Part of a small language model's weights: learned positions.
Each number is 500 + 40 x the weight over the matrix's rms, rounded and kept within 0 to 999. Layers, rows and columns count from 0. Numbers have three digits each.

# layer 4 MLP up, 1152x320, rms 0.116, rows 659-702, columns 0-159
556519461522442505466506514462469539579572437499503476492519453507465485481414470547449483505448528504454538508452479498516502542566557477498493545473499507484526543460532537447539547520460471454504490474416507438488517491504434555456494472474543446524534511491499462493551450488518459549532479440493492461532426512541557448475544468479433544532549517568486558514437521553508584497461430505553502553446538530480531363473478528442469527511565489520539563445474485524487474433466507
477484480515536536515557513529461481417541453491566427515441456550530524486476527522503553559407512474576516467499484437511529476557542557526600495491487496461378516594476518510478503442521473489411564492490523529472425507447549389475526443501476466513527551531524382512456481478457531499515501526533428501491484486525514568491511516548517497374508542536408470567499474549484523491468482497535484415562486554550464502520468478401572492494566529554516462509525500456453445463509495
499541492518519538471480467480519518498448534541510603466523526546467542437581465471516504460513582547509518514530510496517575530441481468533462476450510586515497553510541532498551505488500486531509533509517405474488473523437437419448408424591538454473482402540542579418462492563537530482488503523563453518469531423483498471473521561463460506454522523551506455595465525479536467482487539566525480476457509506537469446577562413514431452473451478522515451489498531458445435481452426
463476467500459489462493503441535494520529448464550432454530438443446567547502549479470496559448391533455567521575528547545537480503488466463477521487535504456495465447485482568510453499531534538503488479467578524520607482431536475437428454518460552466405481469473506475523548441495502565528460534512497494508507441579590491448530515465460530532429509459542525464508498426466463476454466562541546461493515501548519542577466499481460468481414510537469504476448510463497545523522450
554564490493472568544456527460528521498486521514453497580513469441458469568459494480460523474449516461507465480512515506572456472465447572531421511500508483496481522454458517494480520415463485454528475514598466536526425567516445565501519595572492579545451497520554470465525566453493490475477492530493488496460514518507497500536532622510533476475482518478514558488513462504498500558559563470527536527547588452402557536434514492475472535512550525521494479409471495464489498539556435
496516486548500502471515533506442470553544484475479542515530482428430499598514524441476396516465562501554417569551487495416544524560537454532541477449512544504401550450432469446519513476505462437448486488481546534464448523443479463444464584409574438554494511443507480562525443504490480500480468501503480560525417519484511466536564504503456475528457437460558501534523437521442488464534449550535504478560443549527486507510511540421456503452473486465449548478568473458474541425563471
517503571454479530433483529488504541472455498496482451414483484518516530491479499479551479543497483463513563469509480415472476470512519479518473569478492518497512509456522554515503529451539439560483489459459456483544467539599566434581461524445514535483496560483582580490417524531486543491551553550516523440530455525476443526619536432513513496458475561568447518521509520536535492488479510551497430455448468510503521596546513490386502483515541538440549469470582503615530522499428546
485571518536478452519512509523613492500433399459454496492496518547554493381474460464440462487549517508463504507463522463588527476597491484502536479504484458546419550552535538427553450487402440574470543435556474450460478467468458577425541483462482520587525435424487531554508588403601418446480512519482546601617519539482488543496540564526577472430544361631483520527483554461483412493463438502485523524433517475515463481544475487520422529498483514477466497471491531495442519532422487
469508411556549515543468443466499500523569463500577489511457464527506587561447525472475485493493478542473504499476516572485492489445549460530513536504440468380523519532485483559434437534516511433503471520496505462524503491525499532553456511562464525541430498475541524460450464496538492499481460527563472385535603491527457425565513495440558552537518501546489511485547506483452491433508502549607448515508486485549540492479431446440515536518506543421534473562520576535447478472531511
523508484482514573596483502448543502515549502571441576492439598530452481467500482507480517442473536486589497535480506552509460535454553472553560525488590495574501474498535477538486507533497501506480539497489517453536499478502504500472445524488531408580526519466495466487497473548471469455501512496548540494521477434469515472569507514460517492515461475509494580512468475522512493488516502579495473525473459601561542542531473448401472546471510519499443580561480513520553460484427476
497493526441437486500544439480550494515471536627477507526545528464556510459551521496448533480533506623542510561587543584378474440472497480513526475442503487521544504479501463476566446493528521552491480546525479596522486415503483510540504561462471500464510542450528434475474502493446543468517431526506550543513564469535437437520498526398486453471485514540490372547477535535466506476470492472448534450509507486512503473562452500452503491464503510660479560498520460469390476451453509
512542497521457479490489558494499538485490513407468482445482531489544495573461592494517519495469498478537496505488564502508486537495520463484515558512461602492509482465481492560513507550493515473487477576472471511559501532521544509454532469467523458562537446535473513495549473506554533545479508549460543495502476500498458516486512543366526519501557517502449484605504435497484561473460448535492518486551439497540525487489462440544541503453580507468509537472460463539541488577492517
478478528487545528508434465543538460512461544542525497537460471472533504444515521539547420503490562439492489505483470519476514448526535535489439501497494532550475527531462444559504532497483524516505560516545513502541482477485463387533537509469533484507639617463464553467542480448504429448535561493510515535468537470481485449519480464541554553576512519474433501423415433530525467520520508467483497485490475516496478547515568531557537458472544503544500559545482553576544525492495491
536498491559473540437486443513496501491447508473499469534470563468448482526432617541495439475497501479501510444447466482514492489386398569488489547444513498460513489435532494532505530519546466531500505499469534484547460525542449487553499542463507506501471529483449506468461527547445408557503517437498595488501531517501528469482472578522555582518517465488467464410470463460521516531454487458441465500527436492511494482452555495465468549526536493494483454485498500503516490495485507
504483424516473461535528494479541531487394499504520511463476485412465574500512536453506536539454480569566468405498475489465483551444466546498470558491508554478480521469541483520522480475480500479573530562481467431459489522452490427520471490477508501496455493474440465496480448476447460507477579525458512472536518502498442564473536458476527496499567482532467584496542436491553577442470458552588497536419530526527510479405472463546560485498402518558497493515477487540484489525419475
536531489547561501528508560477477450476478571482458494473528431465547541534503514485452537530543533463460514476575494460446455534497496450540550609451501472556504478473477456525455440493496451489546511516429482551519467480516520507451478483481516546543432519546525489560515551574537456486520550471476572472518539518488465487442456526456462500535422471499467497471512512489464519558520484509500491585438504493498450445519484497519566455462549474507534473473529468509500463532560444
541477466525551545570466490506482464490494526514534490536493555465536515529498416522418473605542605478497428516559562434479419524524586491541575506453490469495488460528540616562556466516470491577484480497553519516431437571559509497499459467552548527494519547504532511508409535523491487523481526476511514430536486500500514484486462490533456468457452489490510479499496526436524543454491424551500523511483483541480448551520508484523435549493477434493463520498460442471481514493524473
530569400548530519534515505582549483486478458500472492480516489450488505522510538485524474493514534504506472499446449461506524502560520523492432554514500439515583450504489519462483390533499502492509492490538480470543542489470444494469505419465476522510445515496512505569508491556510586518482493492534485489506474444516472501542494534477501466499531483447445500458561566537573453556489451458466469525565536505453543468461467483483555464467531444432499527563447542513515458502432513
497451435495543546542418552564489533539519512451516518445470523441495493471488444486457479459501537474465553491488474399545511524505542514522510499449550502519490537432515523518511414491497532553494471557493516566519501507478474468461512521457458484545540432486508475524500469498476538451529529470569465436487482447548492465500510485562523467531416487472504514495537420489500490505469483496514501490516496490509472541503546551505427448483507519483518478466509463457498582569522513
455471440493484569501519467583474514557513464528447484552488529488569454495403526499533467419512530512530527509553511477492513466548515497535510487467522478407561489500568469456506553474524559473532559506457447513494532469510519439508504518438508517462506508476366474444429489453521559493494549520506542458536496450481506468494473548525491482424499501520441550491512522500570493579474517494497513415500450473410442493471531491519491551475466467515540474491452450456489560555419560
526479506503446502474512506500528510594526477511437484453522475508545462515463506501508492548454489513536515550490504444526479472467492548476524495492532454505519535507501572532527458493482424454425448488553487533538488497523491470501502510542492407526570456547477532508435461518497471513539466468485484477436484510441399575520514518527512540524481507517512471498509540472548505520466526486518466413476539536445555496536510495505491494507514542494420532492474481518471512496515421
453470411471511546513490476455527493505441500444534523449482462446459527463552601469443511533490508496501508480544520541496495529468545457516504478504508470527582515457528517526522438462460496472466496461435544524519502473485517497521622477556551519490507469564597567494440511481448426479477517480474522580466500476516499500427528472460548522479441477591569480581521516523497493486436521541516515512507487550496548524537451517484403523514523484386490417447494507515450458376462466
464502523484500499550454500535539506482455533505546541522493492495466486504477502498520487567498527504481514445506457592595491522496517510468548512493462554536473560501471495405534451548499547590496498516490491547438495478498485425539521461503487435510556462538484416532412553524530439533475481430448530477492472503563473553538555459445473472494489491504399464498430497505482487482429602478523512499571473499512473490569506470526477471515477469485476494541514475504467489495501546
505446483483459544522500551411550552509470525474553508540599514558519567417502453491443490563518483509474565532490552505509477542514576604496448580483536468517475438473482554511482506583501497414513523534470473508465478586456474465513516501430474435570520479526535497472533507516524531477522519552511533512493486488519522511521478553463507549466466508586508509523432535468536519494523504533491484508472412491502571543590488544504451506541502495461460445454505507479520500574538491
525548511471471421531524569545593486450530489536568472528460511515577471494474469529490540531503497433430518526485556455475464552493549512488507408508486476503456547396633526538520509512468477513475512539461512539503471551501468440492465464485422413512525558526480512501503455502516476520437467497528521523478506442498521464536468437549524471511514495459450498504519562547524490473494505510523438532518492512466466509562536455500469567508543591517411453537537475457454537471467493
499461488505499496564559451460459482509461487511572489470482502518514522467470491503446550511523479487584492438517459474472435509503541485484481524517482534487505525526511550514439519523519484540460513461463478499471503510603564488525583597504496523553496454477528485524546546539420422438498519551455504492491567430488435527535471479534451486479509490516494474452459553508495551487485415491438538560484534469452498492490493527467465483468461552471505486518453553506379474514464419
504490490491479499543516505444505546469512476535467511471537506593515523558466522485565462446521524587423521448550427514531481482527479496461442448505492441497524540523557548531507501539514515481494510479538517494540443535498525574561458503497474480555495521511536438504438539513486443465469461528521502556449507485442532484449551522484485472616462536485496453520520461536470467525498476497542484519514511545490476473510499548590475493475480467422534531557465512469513506524503442
424466489549442477508463450408461461533469516470607509482429501538535516498512462451557494514482433495514527554484506565596519344457480516549420461439395574461485502514534521416525475508482528446550592551565442505594528484510524511505552485415453503569541521482459532585453509558493536510463495455500521543455475499540516535479552537486526506462534505476516544502524451525490514475453464500492498518476513474459512562498572473475471462508459436555508445531580544512508501472488484
513517504568467515493466476480464469515567540462540546416468530565520517518451406582557467486502423410517505538564397399495507489561476569482508507549520556533549450503518514490456448458442489568515466606489461470521461572546499421529590528559549502505499495414515521470501461479402488552486498475590436479520467548497504514515525500418529517466529494465470485536451515462465534463552500422423416510541482503537504573413470517457501454527543475495497540543508548536486477471525442
508557517534513526587511536585533535493492468504500635481492487465522533554448457536454530530553494513477484464585554559481513404508477473546518570527518490520468463494493481467517541518473577532490507458523428584493465432390536526517409475491470452485496537460540526479467407500456507548479517539471455558451474413492481545454473483528486523531565404474485562490502574428567545452497486444492569536525442534464541499609507496482544538480542510467474420553457487506549488571478492
482472486508515466523500512556510446545464536477496468418418522489525513454489431461433468495472510476518507517473524513546496579418547492460473535487548463531460489557422563517534462521506485512556461497513455542501531508523532584511538504460486553502512435502479589492496478557507481516471604573443514541497525518459550448437482506468570541501530487515505445534536411500564542488460456540533570538483520508478563512491597479503484482470495508455445492472550440510498447466580516
476522472464523500545513514508424498502469488521524490509547536483490514518525519509452527501542460443590508550534444541481499457529471456508525476535466557503487496494513520441509554588483544541483471481587435500500427490520458500486466548493464482508500465509509441525465496539480448467530451508514464529516470498497614517512478400500571561512464614454462476531528505459507515539490490535507531509477495406467530519535571415522512483485511518514526480503465511502559504506534551
503493473531531519461446478451513528527517439418548470496469429512492466489524470427520604530471508531434512533452492567475553517492461541409507430527442427483509479514583497496549433527495495519561517618497485578510479580469451483493427523500489482422495563476494506538533518557543454505440516500437481520579455503463518495522561508486456462510562525515531496518484550545594453501484566444522549488440467568458558531461495498472407562476484469503577531523556457473465512466511527
454516489538467464500462521530516525475494467468466533492490517444463523476578434516501530554522495413468519504502454469502511528529562537470471398428451499473547464486469510537520513432529493446500537546466476504471629523556471492455565526456545497469536442400532401468542533532469551502478489518558480507472547502479531503519595468534509456458599538525418520463549552620496505526484532466497475507534472540407541594491424477477453477462406476451532519463486465567522586477512527
505459575489559458505495552458585497546474503509425512523514489572546463441451477488519506471521504548515457496615512529535505459479520485507475507505398483523478506511541489524533451476533526514491472503414461468464503522542554458476476498527544539449562476535498595542457443451503473488508491565531510527518514518478517458499459494509449609500503443503540516470551499468507472506458491484571490506550495477531531514475425415491544520487437480507552527515518433526516508529487551
559489497498415503554459486493583484492569543524467497467492465474515496508476412471441501514493532468390569408460529589521474492544574519523559555425565538449531568526570550400531517588531500555504495530483464514474484571543430546495531483462543462586522553497532532508491511478457415536453519449520463503505494475461427474495482469532498518525551444545511541503620452534487476438492486547512494439521516573468430496440496501496487548399474514480462517500483594348501470554495437
556479511450451546543474482521495581507449535529438470480465477461462465520414409434486486485503475432471538452537515475609460506515515527528534590542492526504507532468571498435542490497534543482465517508422477453519536527500532490471538487535496514470551487457497410569550536537545471417554486495490561518409552461592529544580514533567585490487490441538524544457549481498468504459493443514505537483471508446494505495551495522499501527494430452432447480501569551532455465541484491
544516448514503471481550489489485494580448476505495473507553470508459442554521506473572501453483502526562506557532513520531479419536493489454516438549503502452498462537507538526568479481449440540544556489523521521470471524509513503534485503544508513528562460512465529446595503388496491472507498568492481532452471487456546452508459486537501458486469507490513476560493449506513496461459498463449514509406499514540525465461488445538492527500454502516485505523515530554511490487496505
458433515475537472489465554435450527511473523445557524544579457516491527482533488556495471511527500502423477551450519446536530512447498518476487510497518482444442496467573500471529441508544496451561516522496466494490478492511536433495435495500477500464564512471498477457569447502564464509474492546580512604480441513502471551409511486505513479465499458504530452506478459508487517535511502534613511520483519504488467492487497565514529480488505455467447461566551446468514570475465515
545479489546433561439475487562454598559473504537498543522546504478508509499488496499476460576451449488579524507515448471525557562514529526438477563474531491479474474504474531477534454489489556473499501505466510504498498431492496464493476535520485441485458497474469563541540511483442524505532498524415502483490518479435537561447537553464557475528414414439559467511472507488473408468508572481558475477496541548482456527535462454526463515520471482539506432508494514511546535518543475
518514556479488549574527553505442510483430512550493513516469529437560475443474504455570497401540479462466483483511462511479551539479508571520532575500501488509541523469499518504533496450537497496498549543519550499449462484548486549532478462515511467529519499539500510531444480460459491495544516545546513496561478489478501488586531529428488541539472477457490491519525530478535507583408506521505565548552430496486497516520466485498598469550507487533514484478494529535465486466489527
531544460497399576469527500502504508539512497472525543478495476536517508457488512472477516497490511507515503557529565546494449446467536499510522490505540544553572464447501481500509471478479565498528513463451450479528555517544449506456566487551507450527546481554515452533494506542441513470537500492524498372558555530465551476451472551534513562552525537458481551512531538460523578471489526512484486506530445472494490526511506438493524511482517561439523474468518491488535470536489552
464441376566544496514502470417518562532468534580511480497443535478525505490487499532446448493475494521517549572493481418538450412595371464530443510453583447528596465491503489487519520459439490470502548459485520528502543482503516495463519557423442520526506431514557525497415513566435443430553422494503481463533399512447577493530486515500592495378497584444461468532527484500544481518437513528543556497546536428544595521444535513414484540549523464499466426451467475485544512480496507
512415464598520538560517566469461542507501597467523542454507513504466534486501504534455507522492578413435501528536479509445575554476503472542511544476437485491517480462462431478470477488500488450542539489524467466495459468478415463526557493462485501490428482497456514518586454517532528441499477586546558547545532589495597454469495417510467482513511455487493464523429495494532509507557553427490428493435502523469473535548464486541570544441568457523550494441516415430533499443422477
# layer 4 MLP down (transposed), 1152x320, rms 0.12, rows 659-702, columns 0-159
544463479510535525473517443429405468476526511446396494456457578466459576463454402441473535472523514481550508443503480470483507484478409527474440495547464558479458414432487453501571457484472592468483466490492482517548523541467493430471422604493441515407500482557527451515534466520499500447484484459513577490481500480535505485549445521427490517532475562484520514511553510517559487444489517494487471463570478503520554531520581491416493563548521514456496517547527532430544513455469455
481548480464510486511419540512494458454496471534548465467517516477556451575559544422536455410503506506423525515570548502469498372463456502442504522481530474459495473460495526514561502485492546453422463536493444405496481500581499541498462493545534508509400502459526476554524522474479466426549509525523514507513525517488418549542477509494541492534488470413425526493514519513460523444504490486457438520483440550507577451436423526452495475451552533400480525448534565532488504522510480
454563486522528603461504456467442522519510464491449492453436536487562411430457502518487547463492468444468478457535568482518511452529568514510501522583494457495508492507485523496496434444525519494490556437489483539507505479530475574482524505424563470511455511475516386477384461539490517530383496572495559487434516554528534412480486470515537389504498524526545496441542472440538454488477510476488474509474486452514494475439489540558436506389563484453523424543451452476487529509594468
458532530510506464600489556485516489553489556559581556542509485551522538557565510521567487445486525515546510487459487433470586488518465495582482526514520522566534545468525488493483585504484470514498538533488502497457489585487508555494464482537487523552541502524469438474517513490472540537449539505519506423557540467506527510468519503519547425544458545560500444508515498546493515445440489496462467547493540468494529493463544461541487498565584469483579541421503506452507446577516499
488452537530509560505494534541505501508571482578509465477525440502537485551486498496512473446482487536481561473486402538438531492558466492499475536508491450494541434526573454599519405496523520470553573452509495492499467447487552472504444510537488463441432521541511424567495457464472453518446511560450532504479487476529504503559544518511496461529545549515473490533609450460468493458465393512516497453451482534482465502455430517543502531489526597566436500498502558492543500504545533
454520533502499561479553483507522454548491547539513493521501533499489499535573451542502532445434534459503526578491462480450447467439512594561442584529479521490537486499512546500526590539455577480432476468507471450576427501499465493476493498533514494502457480468542509445511521438469598535454539539491516523444547594504552491578469539511494516417494541441495481473484490480383420527541537429443515639435408559514481537454487570504484513487494483543443499488456422518514466584520544
470481501558464559471527592469499484467428485446515509564473469484449494461499509511470531455513495562539528502553461502501461504517553516472500506473472484519566453532580476575536510500520381496451446577523501465408587550491519464548524441464472401537546523530516397486480578498462584577440510532542447437561481453502484510530497501458479482503488541476520510553560465453492506448477556532593513502496536432527506526469385496518570380533424478527516540459528525410518549532449447
530448561492436482510418486572450470559541519441499623501469514503575504496426485461464546562438533522460577448469514453602493524493446473554432450463516471474531524486575503474442583498416477481633479417595538406461489454540481545498506511501503615445554516406480459524467517504488462454503461509455442480480573500445560583577493511498565499385543559531513505479464462514444484492526457543491470509481563503471487560481555503526531539475526527467557489426482531529519590554489465
522512594544477516460457546572508519477447496502512374505465519444542459480474524515474482530501570527518460511515528546480490473538580510504467495511529462535500581557501523402558517528487517525550477603466523448473514474452518532494511465493511529447495555545531473559502553451479471516593508512499509523505449503430526510470511491506452518536497417472506494479483476505497475460516566490527522566427474456495406497494501513473566520441404426516474562514463436486529453498491541
457537564472592453410551470520452599463554495503567413455515535467468417500505522579563534522537539541579477527526481496490475557501514438458440465531433531471545524533499493390502514484450430435477523564579500502498454502447447501486497429503512493477558525601428459465527536458504488478484514511465462521548450444532461448553502502476578467518455559468481529485504502458490535544506524471554529491533521441516472535504471490576472511508475496502454488453479491527520539525556512
566519450450549536526470476510446475501551483444519496567458464545477518558431554480519442506506489536435598570484476484550515608518500472539445476498545488529535448468523513468450492559566418528493529470509474470538540539535545450442541567498549543523567505503491553543510512441492468453566474511529506525513485481515505521495503444513509545499458439437518486463446469530477455496492540473423513532484416433532475527470503479515452530483416527545471482496512538560536510494500571
443522491469500471473470477537530432430556516524467477514524470508456520422533464537499482497502512456520461528532510523488544470468546482499497506407444480495475489428491503499533511467479452458497433517530442564566526511554517449559559594487505514466466575477526471526507540471511549469492468481450525544517461452480538491437466509543476481526436507511392458455532519491435460569543488433470494462468498472456489487527445521520533592494475512489507432503522500507483457497483504
541502441491469425453537470453447448515532521474460500471465493431476554467488497523477510567536418526492424463514496519508527462551449475549477557470503472485529473498513523437452489477532446567424463415496446494456552533512520469569477459482500451515476484486531480527507506480584524536518477465441558532505433483441455510525496441527416458631528542518388528550527379476466491422477487511511441594540474537536487463493516518474506546474468511423554498463507479490527569535529553
497571457563488560558454480450466461519527579505573481472457580547489494481473436515589524486501480477487500425492401493548499568452429498477514505575463466525558475524418452521475518460444538549510556523487556513519463498495505545460496500478448439526528483418483501466532568464580470499444561513507454496585470544447522510487529529494541508482479428509548491483556437542497574525498545567440485543479534516473465526448523518491565500469613482496458590543538513540469445491546522
534557510460532506442497517468534529498474481561520507439401509485455475409575451542475510521519521505523562434415502582518644515546486455374578489535487436495518465508480466523535547493525517482443494505448516505533467515535489469499601535515433492467482505531476409499558461483535575537508586535439527527501511480450552482564513465517577521474561520512497530450533483516447508549492524497468486488488393556517515502508451534503491557501482447595494491494510465456531526516512537
462527516486613529500544581550529509491508450458502486523572503537496436451505468569527578463502515533480558472511533485506489530493414501483466523461542449431524554508462490401529541484452501498537498497513557551458524460489491573454502516510488513492481525533468491452510543387477459548478533564549469520504558501475499488483518557511529456434505529525538522547497529465516525474533519561557561430528518469508490617497467477479560525517487492516517497481495485505473470498451505
492490488510495454418452479457529511508491493488467425506480486436466551520506513475538434532512488554530524494475477506554516543504471446425499475492438517459485487475491497438572423485519449521572471500472510514565627470515539459520547510522485475535485506456504549488513431489483547480496507482504542530461487466487484551493530478485545499550486482476537506503476445538471517489540459446529524554482487533475523506473499539528545487465493550471533469407549504475509517432483541
541524503463515493456468504462489510491583499476525581569482517636513543502491525536459547482509476458499506439511503537445471476487513507483499476545501529512506494450531531471478572483481527451519500520485530451466513528505434473490464521544460523488508554477464479460540446429506487553507494540493585496560434524480531519443552499526495479499515501503473485492506485467468487457504500489512470445531457496540517509487487476522459541434476548590533426461497516495518554524536509
553499563460499426522497512466479441417575499546510542501537471472502523546536517483487454528445488511504524553553578485488511395545439455478512534539568414432467516553473543453479501443471482466447508555507502538536545462479524475456544510484481523438479512432535585444549537606526433466456486525474554528501506430418506433502540485522468501483541513516478518570487595549518449462539499438563520458525445492512518484492493443494574470535492485519432480514463488532560511443481449
505492552510512570521479512540527559476484466504500530559488496460571442494541469510467527546504502510578475451525438493516445520474530532501545516552519558512476490478473503512539534488575580530423557551508512510483454573492497422486521491486505551507444425483487499490487421505476516576474532512497485469485499498472478505533427512519540522474459486488580429513491498498460483497485496520458456500573454559516476538489447491464477570470524507495508495495472521493530456476463514
560490522520521545478499432518490419477528525486505531468468513474532491552497505539542537504542508440479490502526536484578497471469541510511471479462536460537527441537526469451527498478482538560547452491476454416491514497469508471521504464583539471475510556453522460532445475528531555499488492441533458468496547511451532501501471524491503499493550497482462472505510531510456510486574576441492526535505500529485495562468510418532489548496460500495496482549509477415464460535490529
531466527498488450500552446467488405507568498501511518458429508420554432549496477457501495496521462593438507538458509506476542504465471497500461524476516483474540505496554513432494463507557478458400534569503415463444487477554433514506492493539437481547464489484506537532562542511534518490519441509509511397581527486461472509502516541441485469479554517563431557500453479532498513483549477525500517502531510538500527421451473575446481478450468466473522552504503490456502506423515526
450523541585535522470553496458467484512444437453494470493505494537476549470565534562457536517502462506554514517490529489483521528482532496538518526481486461530477497502458431530503548483508506519427550460458517480524463520539544535497481458549530467508551542509480547472539478507533537542491541488530448523481565568435518400513555512468524494551535410503479551518556476480450501445516448487508516503422465572494480517449448535500473460494525498617475475519477483470464526514520526
541469491493474533491402463491499442501576555511457530482457531367520442539470546448521494543489504464488470527523569508474555502444496446536513569526476449536449542456539413549574472485487523519532476479490488526478448449528480456493515549522521457501463490423447502510502512527504497460538521495529470470577483562542552473488503546551524525488492462456481496499498500474532480586480580500542449530411490499516543489453531474443512522492511537476477462532524467472604497451469542
423449471527465472430469496491574456541514572521487524502458506454457519510471495486425497549482444548585547480475511517441530514581532480407440615532539479557514421485469406473454528461533508444509517463520440526563514494519574611500492530411543519453461504535460513512563473535534505452500485497588493510418501483472497523535486484512578524511577526543488458485456449534537436521531509521501502505453547500473409575483459437517553576578495505502509456518449484430525537512461449
517518536513518484466494464498482455489440479460463473535552513527449527466508527514495461543506495466489477552493561522517423538572457522446521516508491465497503522433483481539539512531500460559518490432495515564468511516445501560460469452504456508491537445485445510492475499517464520537531542453542503560480469612524495484484506475478503555554461543518522469475544493470450494528461534440508493491521532522486504534536513503497491450492496543464414482506489517509507518472520550
537504509450500497434475502491511475468547489476494459492454517506493526474484499513488504557505419539465532513520472576424487513524491517561444531447493516511511473563523517538457512431485508561425515462460520500558529498487532466483551464490527579453531551468498494503520493505493610544544474463553459480472456488544472534557504512454501521547491451462459453479548483474508543482430475445572552474611513518533489541416521480495529479507476511514532532494488525536553485542539453
535480613428498595473475587495427491461500540431474404438537528523441478512478520488554515429518541478501460498557485577496495498468485509519502549491505503453502532522512631530590529471412503515504567480487513514457535532490480458556573510452459447502558514481496540536541542513492484496465456491544514472483555509494485408473490433462459507507541510537497477553485531465539534504453551501514513523540458518494540407534493491457550454482455395507564475409501521502522522408456553
514497512504557427519520526523493541441440502536539503490436493507447498565496470475533505478442495533540489524516542523511504476480487485524522523552495469522474508468551499476517525438445531593476551450537473483499470467568525573535472494542576497464487525608440488466434478525478478466446533494522528516504473453480477475504488484430508530523482470515460528463527452514471480517515561593442536490510566526513495439551527503490464524507486496506450442486442433531498493529541470
510508560465478474503484442497581458548562484540507561466512481454434536443534486492479465567418503502435520522440441498564485475443532500553456520552437522477510442535439429454448554441421482538464444451532490545569555453602505467542526506504543478456491486520437508538448546540571388502516559554540546468541580499435451467539411519576508603533485497501515590476495543497545501550505528535466495560524525489467468574478525551482509499524451546482566498447540557435477536482494473
473599501516517530578515569484569491517528519459480505532530457569425464510554549513578491522498513519459505496540529484551462515499534532555508478494573544464540539534508473520467472448496460587417534497525510499498580576534559503428485523559495456446478445507486534545447480543483436580507473464525511513457513481491562485535459550515455453588484557467489560493563543509425510401588493484501518474512495522545528471535477535590512506521562494503617492452516555502535509589467473
455514419522501488456491505445432507498524474498424515436406530467534456525544522465509592524551510481520444520516449538443454507444527528499506591448568538487505440496462507526493517482524504534537517512443492466459582414473448476543505440563489509494498480519419514566565499510472550518506572566531462454513500565555499456449513483427460559454532464449539546449475500604477455458513524464518499488482440459590537536527507557473540512480478516448518482496476529548522473499513467
443480534395452471533456553479528478553522497463488432538542484521526563483479518513533542517567501477493440486464519558516502546503568528492532583506472505523484534461392538461547516528475513462517506465517482445486476501501470407479479432484485426438597567574449511382562549446471505604409481435538496539389559509525538498461525525455587558445577479493524515543571526482483481519570462479408544549408458576582476517456510515512474474451621527492519511424520594502448557468489558
509495439608482478447518484468521530442546522482435449474501482513483407464524517510539496502439457534514408434461429504507391499492522520470517440576406464509430505482490433503503567500506432449528430500444474503507470511489492552509424593452474559484501435529502442542538473511390566481471517539510454544577453469508471505556469576593485533495482472471530505450468500515538517549536467531497556485435459502513499447463528549474553418485443559486513528490500527461449426552598453
542497454447546545470421487562491503497497441464510441501510474533545549502487510448526478518494496529375548501457508498513557605475516581434505515512558501441440498509484485442529540522471456503575503580515503456485508442469516552495576467425445572440506523464500447512488527549463520476548526483489487505533531522513503540444457510428544531538465460464494476500460508521451489497466529569413551515452524500436449544421463482428481473472525513555505526455478517502524468517491487
446509526538457463517505483490495523491548540536442574537489493543512516554512449516509546501508547549517487489576446517438450533448513528459501529558499488472516440497475551499526544540513501478627509508472500502498518500376482531445473495565540439525556511563607534446500491540453446527454505595509579509528486502535493441482533482450486497481456388467492516519523537474526556416517417579452542490524529535466566553409536492501497473468534502492484484512650483541434451534554528
521526449505549444462495457506455402520505481503451541544481435535441515524502424535489582534499506554533470528445490488529441501465547501455485468435509483512522512477476606495518495430489537513622508508520541480574472493566453450496454515566519545513480494580515536506571493417439431557552547549451519513455486471540488534497532518475524516561496508493519553461507467550525535500561532473496503506503499547539513546559553536512516467448494559461489497515523407471500529491536527
539465459487520503571529517444596513505545504485557443512467538558468477491464576438472475485504557532511518501424484517487484558487453471477480537475449461481507530571451525469479550448519502572495472567483478496570483489478499521546484510503526512526564551496487495497524465490479492552472486489465468472461515504524473474427470560555577485424536504507484505418564514556540475530517514516468521540501487449461499521481559431500477472562490491476455543541490493489464468540508531
512477461501455485463513538415497588531485537529501537501501497431430476588490476519522514532486509577549489500522457491536438513468481508490543480527461462567505484440444433547490500449596445523419517514542506463452478522548516530510499413496485584509483534439468532486542496518551514482496559466420499512474441507500430464462471532413548463537500492499461509531524510528536541420442497474464469418538506466530517440459508528543462504566494528513524450463503512491507526544460519
530501471556546491496561524486519438545474540497542468557512451528499489548443467531461478455534568580505522517573432473573490483440379508409504561477539551477516489515443508491503472522592528529547506561524496519562489476461492506499465476480492467539541493497484468480443503527531549583506545518526489500449522548557494448434484465583496512397518555507516536585470452553482482492512428511552544512468508493440568490477509509446538501541471451434497579560519525517422482510474533
536454451512459587495518436517594454464516499505507513539605514544472547470460553446508469537531487485518482489492546517469485504576439496509491504508444497511431525488517520540568482551476504539442378490504476583454596485491522491510543568475404493506481491456525465455514527463430445472457500541470484492465489530509425500494551566451526516493502538540508482509566499545458431465485489464495477497533499511548495504456509537513533393516478540493479516464469510440508465508555490
504468500529491484478523516516478482536509445517532487569551528514526536465435516527518447477502489607523520505563507521489499514489494465482517513461501530487489550508464477483527561449521547495481528484535569499513498480517482562501530448521524543518504496422462477489494490516426475582543490446479524493505500524549520475524488500496504562470533464471493470541539471487503498506522517533521470488526580553478527514536505448500497519506443459426508453553486465516574475526474471
533533522448535493490464484542572473447431513479553489470422522447584457503435503441533564567561464500509495550458519537477441505524493534520432515450507525574505428492492537447527523519503494542497495481503480457559483559499509503531495556478505470545510452508499469490453439510496452483449431523482452512477474559495451533545541476519621475467526567455462493455560576439550426474541523489515572542482537530650490458490487522544442526487427461512497528432491482497475580554566517
494502473454474515524429512444501515477491458473521496477508476508456520535480597488507481539553446560632493529446460542571507550506440513515501583476507425522499506586474495571554506520510541468523473419432488537483463521489439512450558510554542533445410483513448526439569511466534503534496463534537494500527492483512525452516423473414408478466433582522478526538480485485459474531550486447541489503529465477494545520520470481463451463510491518477502526459464542548481478484522585